python train.py --n_layer=13 --d_model=64 --n_head=1 --n_kv_head=1 --head_dim=32 --d_mlp=256 --vocab_size=1603 --activation="tanh_gelu" --norm="layernorm" --norm_place="pre" --norm_eps=1e-05 --positions="learned" --qk_norm=false --attn_scale=0.177 --bias="all" --tie_embeddings=true --parallel_block=false --init="normal" --init_std_qkv=0.0625 --init_std_o=0.0123 --init_std_up=0.0625 --init_std_down=0.0123 --optimizer="adam_atan2" --lr=0.00281 --beta1=0.9 --beta2=0.99 --weight_decay=0.089 --lr_head=0.00965 --grad_clip=2.0 --warmup_steps=320 --schedule="wsd" --decay_fraction=0.771 --decay_shape="pow" --final_lr_fraction=0.0 --batch_tokens=[16384, 32768, 49152] --seq_len=256 --doc_mask=true --train_tokens=157600000 --steps=5381 --dataset="wikipedia_en"
Each number is 50 + 15 x the weight over its row's rms, rounded and kept within 0 to 99. Layers, rows and columns count from 0. The size before them is the row's rms in percent of the matrix's.

# up: layer 3 MLP up, 256x64, rms 0.15, rows 172-224, columns 0-63
# down: layer 3 MLP down (transposed), 256x64, rms 0.105, rows 172-223, columns 0-63
up172 111:22 53 62 45 68 31 64 16 56 47 62 71 28 50 37 38 65 37 57 48 80 51 45 59 41 37 59 59 39 29 55 52 60 56 35 54 30 35 66 32 43 57 46 73 33 55 57 62 79 40 83 26 42 58 80 43 49 58 55 65 34 56 57 29
down172 105:41 69 53 50 28 51 69 56 54 20 58 80 52 58 61 51 56 43 29 46 40 54 45 49 32 19 73 48 40 41 31 55 50 81 49 69 36 54 64 67 16 22 56 41 70 42 40 69 58 61 44 53 66 41 48 23 35 44 44 80 56 36 45 65
up173 109:57 57 35 53 49 79 29 47 40 41 28 47 62 70 55 32 39 52 29 44 42 42 35 65 37 41 18 58 54 46 51 62 30 51 79 49 51 35 54 72 60 57 53 42 45 99 59 72 37 49 60 64 52 51 83 40 25 50 43 54 57 67 64 35
down173 083:46 54 68 36 43 28 54 51 44 56 86 49 23 43 59 39 61 47 35 71 31 45 31 47 55 72 45 85 62 69 64 64 47 53 52 78 42 44 23 44 57 46 53 58 43 16 71 35 48 49 59 48 40 64 46 18 78 61 44 26 55 44 50 41
up174 138:70 79 57 47 45 33 37 61 60 27 55 73 46 75 47 39 48 44 52 41 41 53 53 45 55 64 17 37 27 55 36 86 54 50 40 55 65 40 77 33 64 56 74 52 39 34 48 35 41 46 66 50 59 38 48 57 15 51 52 22 17 58 56 46
down174 153:37 53 64 32 50 56 36 70 23 54 73 47 68 78 56 52 61 53 64 54 46 40 39 32 47 58 29 54 43 59 53 66 71 25 46 43 30 64 49 43 77 57 44 28 59 18 74 64 58 76 47 62 13 47 58 30 28 43 70 51 57 54 37 45
up175 116:81 57 15 49 61 33 54 54 59 46 30 57 66 69 37 44 07 43 45 40 53 29 33 55 51 50 50 22 52 45 15 55 73 66 77 48 53 19 61 47 76 61 55 48 38 58 52 44 32 57 57 59 62 49 71 61 40 47 56 49 56 36 56 39
down175 119:58 54 51 47 53 61 36 48 56 39 71 27 23 46 29 27 56 72 74 38 59 56 71 62 78 45 26 54 53 74 33 64 57 46 47 22 60 63 46 42 42 90 42 29 54 41 71 57 36 59 45 37 43 47 35 52 26 55 67 25 31 61 53 51
up176 115:58 61 50 56 50 34 30 46 40 63 48 47 44 72 56 41 09 59 58 51 68 51 31 66 38 54 48 38 49 60 29 66 28 45 43 69 42 32 67 45 71 30 53 23 60 69 91 49 72 39 60 42 35 51 38 27 57 55 44 36 73 77 51 47
down176 120:59 37 24 37 47 67 57 63 40 34 18 59 40 60 39 83 52 58 40 48 67 68 34 63 72 48 53 46 65 47 33 69 62 50 37 35 46 51 49 52 08 53 75 48 55 34 47 35 32 56 27 47 78 59 27 53 31 47 60 61 53 49 49 81
up177 062:45 73 33 57 50 48 35 60 90 52 63 56 56 42 60 35 52 47 54 37 36 31 21 66 36 55 50 66 44 44 39 34 61 60 12 57 46 33 40 38 25 43 43 25 69 56 67 53 38 34 49 50 51 60 60 53 49 93 51 36 42 59 77 36
down177 070:39 90 59 42 69 59 37 43 27 29 32 46 33 60 58 74 25 57 39 56 48 65 66 57 63 40 58 39 50 56 42 77 26 70 62 58 52 58 59 78 52 58 40 62 33 48 46 57 65 53 48 51 52 34 37 43 35 13 46 78 47 40 20 46
up178 096:52 58 35 41 77 65 32 49 69 79 53 71 56 66 61 40 47 32 51 58 30 56 35 73 25 62 37 66 16 52 25 60 37 54 33 82 57 32 65 25 60 47 33 49 43 57 59 54 54 46 52 42 54 41 75 67 54 46 49 19 46 59 69 50
down178 052:39 44 60 54 40 53 14 47 74 62 41 41 32 41 44 43 75 35 50 72 16 52 53 64 91 78 43 52 60 45 63 54 46 32 43 41 59 53 73 52 43 48 55 22 57 63 21 57 46 65 54 40 49 60 30 38 32 49 52 72 41 74 58 34
up179 104:38 48 51 48 74 34 39 35 71 66 57 70 41 33 42 59 42 37 41 21 57 58 37 58 72 50 78 66 47 52 72 53 62 51 47 59 33 30 51 49 54 38 33 50 38 63 99 57 69 10 46 63 50 35 49 37 48 67 34 53 25 52 49 55
down179 076:51 55 52 66 26 35 53 31 61 34 43 59 55 63 58 68 66 78 58 33 57 50 47 59 37 32 35 47 44 27 67 28 43 77 51 53 59 26 74 48 61 43 57 46 36 68 20 38 53 40 59 54 43 76 16 48 51 26 61 54 36 55 50 88
up180 107:41 58 49 69 55 77 14 19 47 58 57 57 51 39 74 50 48 11 59 61 37 59 20 52 34 50 51 43 44 52 38 84 56 50 45 61 48 43 37 64 49 66 44 49 28 39 62 46 63 61 42 63 34 52 68 54 10 73 48 57 58 73 53 45
down180 126:41 40 66 68 63 70 61 58 54 78 33 76 45 54 48 40 32 38 23 82 32 48 42 46 61 24 48 70 39 66 58 58 30 53 45 82 60 27 45 21 43 32 64 42 50 59 42 35 28 44 65 47 68 32 46 56 49 53 25 54 64 50 62 67
up181 118:31 60 53 74 68 59 30 42 53 33 50 56 61 80 54 47 54 59 05 42 67 45 27 63 53 55 53 49 36 60 55 64 59 39 35 73 65 65 39 48 83 46 42 37 18 55 59 62 58 41 35 42 46 48 64 27 72 56 35 26 58 35 52 31
down181 086:59 67 56 55 72 65 42 46 32 58 68 28 41 53 56 51 25 37 65 65 61 45 42 67 59 52 68 58 62 35 59 48 24 28 45 52 33 53 39 27 67 81 24 65 57 33 55 27 47 36 43 32 34 62 53 75 13 62 55 56 69 48 28 49
up182 112:59 69 57 51 77 58 40 35 51 46 43 61 37 71 45 40 38 53 48 17 45 43 18 60 48 58 47 56 26 57 27 63 38 82 60 71 42 48 62 53 76 39 58 52 51 55 67 61 53 26 74 47 38 52 54 33 41 54 21 09 53 54 69 62
down182 125:68 98 46 19 41 52 42 54 64 75 67 44 40 49 62 30 57 47 35 53 43 57 58 69 36 54 30 63 52 61 45 44 44 45 21 44 45 33 41 33 69 47 49 21 52 42 33 72 50 53 57 59 28 69 86 50 63 55 52 33 53 66 54 34
up183 105:72 67 50 51 69 42 40 62 53 83 51 72 51 42 57 67 36 33 50 47 21 69 38 43 68 27 40 54 47 59 58 58 26 37 73 48 49 34 38 41 46 73 48 56 36 22 37 63 43 33 34 50 60 55 61 54 52 47 30 67 43 99 54 45
down183 109:44 66 60 47 53 71 44 71 37 55 38 44 35 31 28 28 61 71 48 12 59 33 39 21 44 29 62 63 64 65 62 29 52 65 62 78 45 62 59 52 53 41 50 45 43 27 45 65 70 40 37 38 67 54 63 37 81 52 57 56 59 31 50 77
up184 097:62 50 17 45 73 51 38 54 48 51 45 59 47 75 28 32 43 82 29 76 61 76 46 60 56 42 37 36 36 38 50 63 38 47 49 63 32 62 37 66 32 46 34 59 31 59 69 67 50 57 73 63 35 57 70 52 55 42 33 48 50 66 92 41
down184 082:86 24 19 28 69 39 28 50 39 47 44 47 36 33 71 50 37 85 40 23 56 48 30 62 64 59 49 73 62 54 32 60 45 55 44 70 84 48 51 67 36 33 69 51 47 40 64 55 67 54 59 56 48 32 45 37 45 40 52 49 66 56 66 58
up185 105:29 72 34 63 67 36 37 34 43 69 56 57 35 51 54 23 40 26 69 47 56 61 33 50 65 64 47 36 49 86 48 60 80 57 39 74 46 23 49 70 80 57 65 37 27 52 62 54 48 13 47 41 44 60 55 47 39 57 42 46 36 47 56 34
down185 089:48 64 36 63 48 45 61 38 54 33 53 60 58 36 71 34 47 70 44 58 75 61 50 45 47 36 55 53 57 66 49 48 47 67 51 82 23 47 43 61 63 13 27 32 32 54 60 69 33 82 30 63 50 58 71 37 48 49 31 18 78 57 54 37
up186 015:38 32 65 49 33 27 68 52 41 83 32 61 60 56 48 43 41 62 37 47 63 40 31 51 60 37 33 54 30 76 45 78 35 59 32 29 48 54 56 60 57 16 37 48 58 35 65 79 56 35 52 57 35 57 70 85 52 64 43 56 37 51 71 63
down186 009:54 78 44 56 73 59 59 46 67 22 59 67 50 54 48 45 43 34 62 48 33 62 72 40 40 62 62 39 44 19 47 34 60 75 41 58 18 46 54 54 49 61 55 71 50 59 32 37 45 56 37 64 54 76 30 35 64 58 55 43 79 37 07 59
up187 092:57 63 63 57 78 68 40 35 46 99 50 60 61 45 55 55 50 43 58 55 30 46 23 65 34 48 44 64 55 49 58 63 71 40 71 47 42 38 28 51 49 45 17 57 39 85 54 77 42 32 35 35 59 42 73 38 47 54 36 32 41 38 44 38
down187 070:69 56 37 57 68 39 72 40 40 43 19 50 47 58 39 35 24 58 66 44 41 59 45 55 47 27 45 80 55 70 66 37 53 41 54 69 41 36 43 20 44 65 52 44 59 43 42 45 74 27 87 59 57 51 45 63 14 62 43 73 71 59 53 62
up188 101:72 54 58 50 55 71 28 47 47 92 47 49 31 61 63 53 19 36 59 36 34 60 22 80 48 60 27 69 32 64 51 51 37 57 48 81 43 47 52 46 57 43 21 44 46 56 49 45 72 21 52 31 50 62 57 52 30 47 59 36 62 56 43 67
down188 082:37 39 36 51 50 51 32 56 50 40 80 52 52 84 80 73 67 36 43 39 57 55 64 64 60 55 43 45 21 27 28 55 36 54 50 30 50 61 33 83 61 65 52 55 39 42 65 62 59 47 32 33 41 67 33 53 21 56 17 53 69 55 54 50
up189 129:57 57 13 35 66 70 43 44 62 63 71 51 45 32 39 37 35 58 56 57 38 32 52 48 40 61 70 44 39 33 55 68 28 70 67 56 49 09 62 35 40 39 55 64 41 75 63 60 49 59 66 63 59 65 57 86 26 43 49 42 38 34 58 64
down189 114:52 57 07 61 55 54 56 48 50 60 69 43 51 45 57 43 47 63 34 42 74 50 46 55 51 67 47 72 64 39 69 60 43 35 33 20 55 65 72 37 42 37 21 67 49 36 05 63 32 57 63 59 61 72 28 43 48 68 36 60 67 44 39 51
up190 095:45 71 31 48 49 35 28 32 38 63 59 61 52 68 44 32 16 40 43 39 70 67 55 70 63 47 63 68 61 43 71 54 51 26 50 61 54 58 49 27 35 22 29 43 46 55 53 60 73 23 24 34 62 62 49 49 43 60 64 49 85 37 67 38
down190 110:58 78 54 11 58 56 52 43 50 61 35 70 50 66 50 45 48 67 48 56 57 43 54 33 70 21 63 81 84 52 75 35 21 45 50 36 67 71 28 29 66 43 56 43 37 56 16 49 43 39 57 39 49 44 50 55 62 41 64 44 32 57 45 45
up191 104:68 44 41 44 74 49 59 32 49 63 87 87 55 59 28 35 56 45 49 45 45 53 46 57 73 42 61 42 20 43 52 54 64 51 42 47 42 14 61 60 89 63 33 66 46 52 60 60 44 40 57 41 56 36 50 25 45 64 33 31 22 55 39 49
down191 107:38 63 67 46 58 49 40 68 40 67 20 75 59 67 60 63 38 38 46 62 47 62 55 70 37 84 67 39 33 32 39 40 57 61 44 49 54 61 25 57 19 21 66 41 54 68 53 35 59 42 44 72 36 34 27 66 22 33 63 53 59 64 52 47
up192 115:54 53 32 61 75 50 40 25 54 63 59 65 38 66 49 44 22 53 29 35 64 57 31 82 49 64 37 56 33 59 34 66 52 64 60 85 51 50 60 29 68 26 32 57 36 66 57 77 41 48 52 59 48 28 67 57 55 38 26 30 46 53 70 61
down192 104:58 48 56 82 52 45 66 47 46 51 51 64 40 62 41 63 52 35 71 51 67 62 47 49 48 46 38 35 24 56 32 77 22 72 72 55 49 44 69 56 26 64 48 65 44 60 54 51 43 24 40 73 53 45 45 44 42 22 08 41 45 30 79 62
up193 095:68 48 44 23 78 32 54 54 80 39 53 62 43 40 50 65 65 54 41 79 31 52 36 53 46 66 37 48 57 47 52 58 48 59 54 64 16 55 35 51 26 32 29 57 45 67 64 49 44 72 61 75 72 42 64 64 52 27 45 60 33 20 75 52
down193 096:55 45 36 49 38 62 45 30 47 70 69 50 64 53 49 57 39 58 59 26 71 58 54 58 49 48 46 49 27 47 51 56 57 54 50 40 78 69 81 64 49 75 25 52 71 44 45 76 34 45 40 27 08 69 22 51 32 67 51 39 21 44 41 55
up194 113:40 55 53 56 71 43 58 20 54 71 37 48 48 65 38 63 25 33 65 59 32 40 27 79 42 55 43 79 57 52 19 56 65 49 73 40 51 46 46 45 72 57 38 43 45 65 75 67 44 35 54 33 58 45 78 21 41 68 30 34 35 58 42 52
down194 121:47 49 51 50 27 45 54 39 42 75 40 27 49 37 37 55 50 45 48 44 43 62 54 50 68 52 50 43 26 70 78 56 54 17 56 87 35 33 53 53 39 41 33 48 56 33 24 41 63 35 77 35 48 73 48 85 31 59 78 64 58 38 45 60
up195 119:41 74 49 45 51 26 37 43 52 37 44 67 46 72 55 53 63 54 29 57 64 52 47 64 63 59 65 42 54 64 25 51 42 60 39 31 24 50 45 08 52 31 54 53 15 71 70 39 45 39 67 64 36 57 53 19 80 36 56 50 36 59 73 51
down195 116:45 60 44 82 31 66 68 41 36 65 56 49 42 35 58 54 41 67 39 60 54 58 20 77 61 58 58 55 37 78 55 62 15 42 29 24 44 66 52 45 58 37 36 32 48 58 56 63 59 41 43 60 66 59 53 01 64 59 37 40 50 63 45 52
up196 095:59 45 41 59 55 11 62 58 54 60 69 68 42 44 37 63 37 35 56 62 31 44 28 45 55 48 28 64 27 41 63 78 33 58 53 54 40 39 44 28 61 55 53 65 50 72 46 44 37 49 58 70 37 61 82 29 15 51 40 28 70 73 40 64
down196 087:34 71 41 37 44 56 58 72 22 26 57 43 44 33 07 60 38 56 56 54 37 45 71 65 49 39 60 61 68 61 39 33 50 53 49 52 51 37 47 76 54 62 37 46 56 46 71 26 70 65 58 42 48 66 66 33 72 54 82 53 17 34 47 55
up197 097:38 49 38 58 66 50 40 19 59 53 24 52 38 64 46 33 57 72 35 54 38 49 56 61 50 61 34 85 33 67 49 53 31 82 27 70 42 59 41 71 72 71 40 40 49 41 60 56 50 35 44 32 49 69 54 09 67 57 49 43 35 72 43 50
down197 090:67 62 50 67 49 54 53 41 39 44 65 61 46 40 57 21 65 62 55 50 28 48 48 47 47 40 42 56 32 63 57 50 51 31 57 54 05 73 61 57 46 68 29 48 53 63 33 63 70 32 25 45 81 48 16 85 47 50 63 68 30 39 53 49
up198 124:44 59 32 44 51 44 25 57 66 70 40 63 54 52 58 41 27 34 17 46 62 44 43 90 36 42 56 36 54 56 68 78 63 62 48 50 45 40 32 55 52 55 30 45 17 58 62 46 53 28 32 65 55 19 86 56 53 62 49 56 44 41 63 33
down198 092:66 56 42 48 42 66 61 57 49 38 75 58 56 48 59 63 40 34 43 32 42 36 51 99 34 50 82 32 25 65 34 64 56 51 56 45 33 59 28 77 43 21 48 45 30 66 44 48 66 41 63 44 48 30 34 74 41 57 53 42 58 51 36 54
up199 110:92 69 43 42 54 31 57 48 36 31 51 67 30 67 19 43 49 37 50 48 69 44 56 46 64 67 55 51 63 50 28 50 41 64 50 41 51 19 75 24 49 38 66 62 47 58 61 71 44 31 72 44 59 37 84 56 34 39 46 45 49 62 52 25
down199 122:72 65 31 31 59 58 68 55 41 47 77 73 38 61 60 35 43 45 44 33 45 35 56 23 39 86 69 59 48 36 52 52 30 64 52 53 13 47 39 25 53 38 50 74 49 65 53 34 65 54 45 40 41 34 63 39 78 55 55 75 71 59 50 36
up200 083:74 52 46 51 74 46 58 29 53 67 53 62 37 61 33 43 27 51 47 48 71 58 33 56 57 64 65 46 17 47 37 62 28 57 53 66 63 32 63 23 90 37 65 61 54 46 36 62 57 47 49 57 40 36 76 81 42 41 41 23 29 52 59 57
down200 082:66 00 51 73 59 63 45 65 30 47 62 74 40 56 52 55 58 58 29 56 60 56 42 66 46 59 47 36 41 45 60 49 28 56 64 64 56 68 78 62 53 43 40 71 38 61 67 26 50 42 61 56 44 23 64 40 28 21 44 48 55 44 54 55
up201 101:43 64 54 87 57 73 63 37 63 62 47 65 51 48 43 49 43 42 52 52 69 41 34 60 56 70 73 61 53 63 44 56 57 34 52 45 47 00 36 46 54 43 60 53 45 55 67 65 59 52 49 45 37 23 52 33 28 51 25 37 22 39 42 81
down201 100:43 86 41 44 55 64 68 44 46 51 46 55 43 27 58 71 54 39 62 44 38 42 67 54 53 19 19 56 39 45 72 71 47 35 36 60 43 41 47 51 53 36 68 32 46 84 53 23 68 78 28 55 37 49 48 39 63 62 38 67 32 26 49 68
up202 104:55 76 35 63 59 48 45 37 60 70 80 61 32 58 47 38 43 37 41 49 46 48 25 71 48 66 53 65 22 61 38 72 42 85 57 50 51 40 57 16 66 37 35 47 49 70 64 47 41 35 51 53 57 47 53 65 28 52 30 17 64 57 80 53
down202 110:53 70 54 45 57 78 36 28 51 83 62 61 28 37 58 27 36 40 41 37 47 42 43 78 52 43 28 84 50 60 43 58 54 45 58 49 43 40 52 17 68 26 53 40 32 57 66 81 55 45 64 61 29 59 64 40 42 52 40 32 42 73 67 45
up203 104:51 68 41 63 56 50 43 54 46 33 53 52 39 89 53 46 71 37 28 51 50 34 48 50 72 49 15 93 40 44 21 42 41 46 60 59 57 56 23 39 58 69 57 63 27 58 44 81 41 43 52 51 52 42 35 45 71 29 32 32 47 67 50 60
down203 105:77 61 54 53 56 42 21 43 65 52 33 50 63 48 45 43 55 24 15 45 56 32 70 65 29 75 47 57 55 26 49 61 45 45 77 52 62 40 54 46 46 38 52 73 47 56 80 79 55 28 60 54 36 66 63 56 49 45 36 24 21 57 34 58
up204 117:38 57 45 43 55 58 44 34 75 68 58 60 38 47 53 43 57 69 41 68 61 41 34 43 61 61 55 43 41 53 66 99 59 69 39 51 15 39 31 47 46 36 38 47 44 47 51 43 71 40 37 33 79 44 48 30 66 59 65 17 32 39 63 73
down204 107:59 37 53 43 58 62 72 62 46 74 14 45 54 46 20 57 52 16 34 58 48 52 33 29 45 30 34 34 54 71 54 59 70 52 29 59 58 53 46 64 53 14 31 57 45 53 39 77 69 68 76 50 59 40 37 67 50 59 68 52 46 52 34 62
up205 099:54 59 27 40 63 21 46 51 41 56 61 55 50 41 63 51 33 31 54 64 47 40 45 59 33 28 63 45 59 38 56 77 62 33 33 50 58 56 48 42 42 63 50 48 03 66 39 55 39 57 28 63 54 24 89 48 44 55 40 69 60 61 71 16
down205 116:53 58 59 53 35 08 51 48 66 17 46 31 65 82 60 46 61 43 32 81 66 43 52 43 29 50 54 27 43 41 47 69 35 66 61 61 67 57 48 58 58 27 35 42 40 64 43 92 52 57 49 38 50 49 41 28 65 50 39 36 56 65 39 52
up206 106:34 78 53 79 47 39 35 32 43 42 72 81 46 77 46 37 72 52 56 52 64 63 51 44 60 50 43 54 38 68 39 80 57 35 41 60 45 59 33 55 56 29 49 57 34 40 58 52 67 25 47 50 55 53 47 09 62 63 33 19 31 41 48 68
down206 097:41 70 60 21 12 45 56 30 50 54 67 10 46 39 65 50 38 42 52 60 54 22 40 56 48 64 68 10 66 53 63 43 49 72 60 35 64 44 55 46 88 54 50 60 51 48 73 41 60 52 45 50 64 34 54 48 27 58 55 64 57 56 56 40
up207 110:54 70 43 60 46 45 38 37 22 84 81 61 47 33 62 23 34 28 48 56 65 66 61 44 42 73 32 73 52 80 34 56 47 64 48 51 45 38 36 47 52 16 34 60 48 84 42 38 42 42 49 43 53 56 65 30 47 52 66 68 46 53 42 34
down207 131:55 66 68 69 83 50 60 35 46 42 34 30 46 49 44 45 62 50 40 70 65 59 59 41 63 07 43 25 49 50 66 35 59 64 52 65 77 61 70 18 60 56 54 38 57 71 57 27 38 41 44 41 39 36 53 66 47 52 64 38 25 58 52 22
up208 123:78 61 63 45 78 42 52 38 66 71 53 66 37 47 61 55 55 30 28 31 33 61 31 58 31 54 36 59 22 71 32 55 75 72 46 61 37 49 67 43 74 35 44 49 34 56 26 68 44 25 50 42 46 38 78 52 47 56 63 32 30 40 57 38
down208 126:73 57 41 53 48 78 48 47 42 66 57 47 50 32 51 49 40 61 25 36 44 63 66 75 48 55 49 78 27 45 53 58 30 60 46 71 42 76 68 45 69 51 27 35 41 50 03 60 42 54 51 43 50 33 46 36 71 40 83 65 50 30 54 65
up209 121:45 51 41 54 99 55 50 46 44 67 65 44 46 66 40 38 32 27 43 35 50 20 44 43 46 49 39 62 37 66 45 50 42 67 29 78 65 33 61 69 83 47 64 61 58 74 61 54 53 53 72 48 50 53 49 50 31 52 40 44 66 25 53 47
down209 114:62 59 70 53 39 79 65 52 54 73 38 25 52 26 43 44 52 35 65 62 61 60 33 36 54 65 55 34 61 49 71 22 45 58 57 64 81 51 27 36 64 48 58 35 41 48 46 41 63 63 34 52 34 36 59 35 28 36 58 39 22 57 70 85
up210 110:56 56 64 64 77 60 52 38 47 72 43 52 39 60 43 49 33 58 62 54 33 45 28 41 31 72 09 66 16 46 53 63 34 58 31 91 54 52 51 20 47 57 59 59 50 54 37 23 73 38 59 34 31 66 58 60 58 45 61 46 41 51 62 55
down210 106:32 42 42 42 57 13 27 46 71 50 48 47 34 70 62 58 60 49 34 43 48 35 46 40 53 36 57 30 53 58 67 64 77 62 43 23 42 24 57 52 69 66 45 53 75 40 53 21 73 62 33 41 75 39 54 58 75 46 29 59 42 71 56 70
up211 107:33 71 66 45 73 33 22 46 62 40 62 59 51 68 63 55 47 45 44 41 49 37 07 56 45 54 48 62 27 69 44 70 27 45 41 58 46 48 60 36 85 35 54 41 31 66 67 54 75 28 49 43 49 54 59 25 54 61 43 23 64 56 71 43
down211 085:65 45 55 54 41 54 54 65 42 54 54 22 27 53 52 75 46 41 46 62 14 50 52 54 76 50 39 71 40 36 52 13 41 31 39 44 71 55 67 40 71 64 57 62 66 32 36 28 42 10 58 48 54 55 55 61 52 71 51 68 20 45 44 61
up212 122:73 66 33 59 40 21 53 52 65 63 42 72 22 43 43 68 66 47 38 48 35 82 46 40 69 42 54 59 23 54 46 57 41 39 70 44 45 62 46 24 52 55 21 58 30 56 29 64 52 20 38 65 74 47 49 24 62 63 49 47 27 48 49 64
down212 123:66 68 52 55 51 44 55 48 57 29 45 65 52 58 06 44 41 71 61 56 40 51 47 33 59 46 57 43 75 33 20 68 60 51 46 72 72 63 32 32 38 53 68 46 40 60 38 49 28 36 28 65 74 27 66 67 79 39 30 67 43 49 38 41
up213 128:71 55 39 66 55 80 62 40 37 50 65 72 14 34 30 04 42 48 63 52 51 58 49 57 35 61 72 47 41 66 73 54 49 57 53 53 61 16 62 23 33 29 57 56 46 70 42 46 50 46 50 56 47 47 71 72 33 48 59 33 41 46 58 49
down213 129:79 46 25 42 49 68 42 71 53 65 63 39 40 30 36 60 38 51 49 36 60 75 49 41 62 65 67 47 54 41 57 43 42 68 27 84 43 12 55 46 39 44 47 55 54 45 42 43 52 60 61 47 87 59 87 29 52 48 43 54 67 35 26 53
up214 111:69 74 38 47 46 45 45 36 52 58 42 73 49 39 28 54 39 48 48 49 29 76 56 62 35 33 52 68 56 82 35 80 40 38 43 57 45 40 43 30 26 23 33 61 47 79 47 33 40 45 44 70 55 49 82 31 41 32 60 57 68 70 57 64
down214 131:53 61 31 64 73 72 55 33 76 36 50 35 43 21 42 52 43 50 54 67 71 63 53 74 26 00 51 64 62 56 49 48 82 56 42 73 39 41 50 39 42 49 38 50 61 51 54 42 42 48 45 46 48 66 35 60 31 29 70 45 78 46 50 40
up215 090:44 87 36 51 76 33 31 60 78 65 46 76 39 50 34 43 50 45 55 57 59 64 21 60 57 48 19 61 53 53 47 73 55 54 66 51 07 38 54 29 59 30 62 32 41 61 61 51 49 23 57 61 52 55 56 48 56 60 34 26 54 55 67 51
down215 101:53 38 70 40 33 38 66 46 27 29 64 37 39 55 67 38 35 52 66 51 79 64 63 39 56 27 55 44 55 33 60 45 56 18 63 29 76 74 78 70 53 53 66 66 48 44 61 27 59 69 50 73 40 50 25 61 27 42 51 56 65 42 40 40
up216 069:64 43 34 49 59 45 41 36 72 51 33 58 37 60 38 28 36 71 16 45 70 47 53 84 48 61 34 68 36 31 23 62 45 72 62 54 43 71 43 35 30 37 34 60 27 56 43 59 57 68 60 84 45 44 63 60 64 32 51 37 40 58 59 65
down216 074:56 15 51 30 61 47 34 73 43 61 52 80 34 31 85 57 54 56 40 44 46 56 52 29 74 41 44 53 29 58 53 69 54 50 50 74 27 62 63 57 44 45 44 49 39 36 57 29 86 52 55 43 68 32 40 41 47 20 55 34 48 51 77 58
up217 015:46 48 62 69 58 22 36 58 29 80 50 49 22 42 48 57 43 57 37 21 51 43 35 53 47 33 36 31 76 35 40 20 24 44 24 52 50 42 36 44 37 35 49 60 37 45 58 43 36 73 53 74 56 57 56 46 33 52 37 17 22 35 49 46
down217 008:46 68 46 23 28 75 44 38 50 28 35 30 67 51 32 64 59 50 56 83 56 50 62 58 51 48 67 45 22 53 73 67 46 50 58 31 27 65 58 47 66 40 54 39 68 60 40 66 61 44 21 32 57 18 55 42 72 44 25 65 47 46 59 38
up218 071:59 64 53 56 83 45 43 39 41 55 64 58 53 56 53 42 36 29 40 61 78 29 48 44 53 37 52 39 70 85 50 84 48 40 63 42 48 30 47 55 62 49 49 73 24 48 47 77 44 40 66 62 44 19 82 72 29 38 34 56 54 49 49 33
down218 072:26 34 43 59 71 54 38 66 53 19 56 58 73 55 49 51 42 79 53 45 44 40 64 72 53 64 59 39 60 32 25 47 36 46 67 44 80 45 61 37 41 28 49 83 47 31 37 39 53 44 60 56 34 50 57 53 37 40 64 59 83 22 24 50
up219 089:19 41 42 47 54 61 42 51 55 60 49 63 43 40 60 57 46 39 46 58 38 80 26 55 31 28 18 26 37 63 55 67 33 44 34 54 57 32 60 55 58 83 30 62 32 46 49 82 68 44 60 40 66 65 70 31 41 64 34 61 52 79 58 42
down219 111:53 61 61 36 57 34 40 57 59 23 14 59 45 39 19 52 49 71 49 38 40 51 53 41 55 11 74 62 65 63 58 54 38 46 46 49 46 36 70 55 39 44 50 33 64 65 39 49 84 79 59 43 68 20 50 35 48 52 75 55 49 67 30 55
up220 116:48 75 56 50 43 39 63 57 59 19 56 89 47 57 20 30 42 52 38 49 40 20 45 63 59 31 45 43 45 78 45 57 46 62 47 54 47 37 38 26 55 32 75 73 57 41 59 47 59 53 48 60 66 19 65 37 39 32 61 27 45 53 71 69
down220 133:63 50 43 59 34 21 47 52 41 37 76 38 69 66 61 51 50 66 46 19 33 52 38 46 41 36 65 50 38 73 39 53 42 29 32 33 41 47 67 76 63 68 53 51 76 56 67 34 55 80 40 50 17 31 62 69 36 39 69 68 45 61 37 59
up221 070:66 76 36 67 60 54 47 49 97 47 34 69 57 63 50 42 70 39 49 27 56 46 31 31 50 20 30 60 35 38 43 45 41 41 50 57 34 43 29 25 39 43 43 54 33 56 50 71 62 32 52 87 46 59 43 36 64 56 63 43 55 72 66 62
down221 054:64 84 44 28 55 63 58 32 51 39 43 79 28 58 44 53 46 24 72 47 49 46 42 61 42 51 27 66 50 55 42 52 49 63 49 50 44 02 64 25 50 69 23 57 49 53 68 60 49 73 47 54 32 50 65 41 56 38 42 59 49 69 59 83
up222 088:47 43 54 27 52 57 36 33 68 72 32 43 53 62 71 58 71 57 59 56 31 75 38 57 40 35 60 41 41 52 47 70 29 56 50 64 16 34 70 48 31 69 35 65 48 57 68 67 60 43 59 64 71 36 74 58 33 38 61 34 20 62 78 45
down222 097:53 56 53 64 41 68 56 40 36 52 53 33 61 08 38 50 46 57 87 48 62 55 67 47 46 51 29 58 23 64 58 51 84 57 61 56 41 49 14 27 53 63 46 44 51 36 53 74 47 44 35 42 27 79 39 62 59 43 48 52 53 25 70 66
up223 126:50 74 44 35 38 28 40 50 60 44 40 60 46 50 47 38 71 54 43 45 29 40 52 85 33 42 59 49 59 70 41 67 51 53 58 51 59 37 32 66 66 23 68 30 10 67 61 49 43 67 62 72 40 33 43 45 60 34 13 37 66 40 59 66
down223 135:58 70 55 37 58 76 41 36 66 63 50 60 53 42 23 64 72 38 55 31 36 66 62 43 56 23 44 34 73 41 55 48 46 54 49 44 47 56 45 43 26 43 59 52 30 65 21 21 54 25 59 63 94 33 63 45 38 47 34 48 66 61 28 55
up224 103:52 54 29 49 65 39 67 59 87 66 48 46 60 63 44 46 42 37 51 16 42 30 49 58 38 15 47 78 52 37 52 61 71 72 66 56 56 40 52 35 79 54 56 49 45 52 79 50 64 52 39 67 28 48 45 39 59 34 43 25 47 16 46 62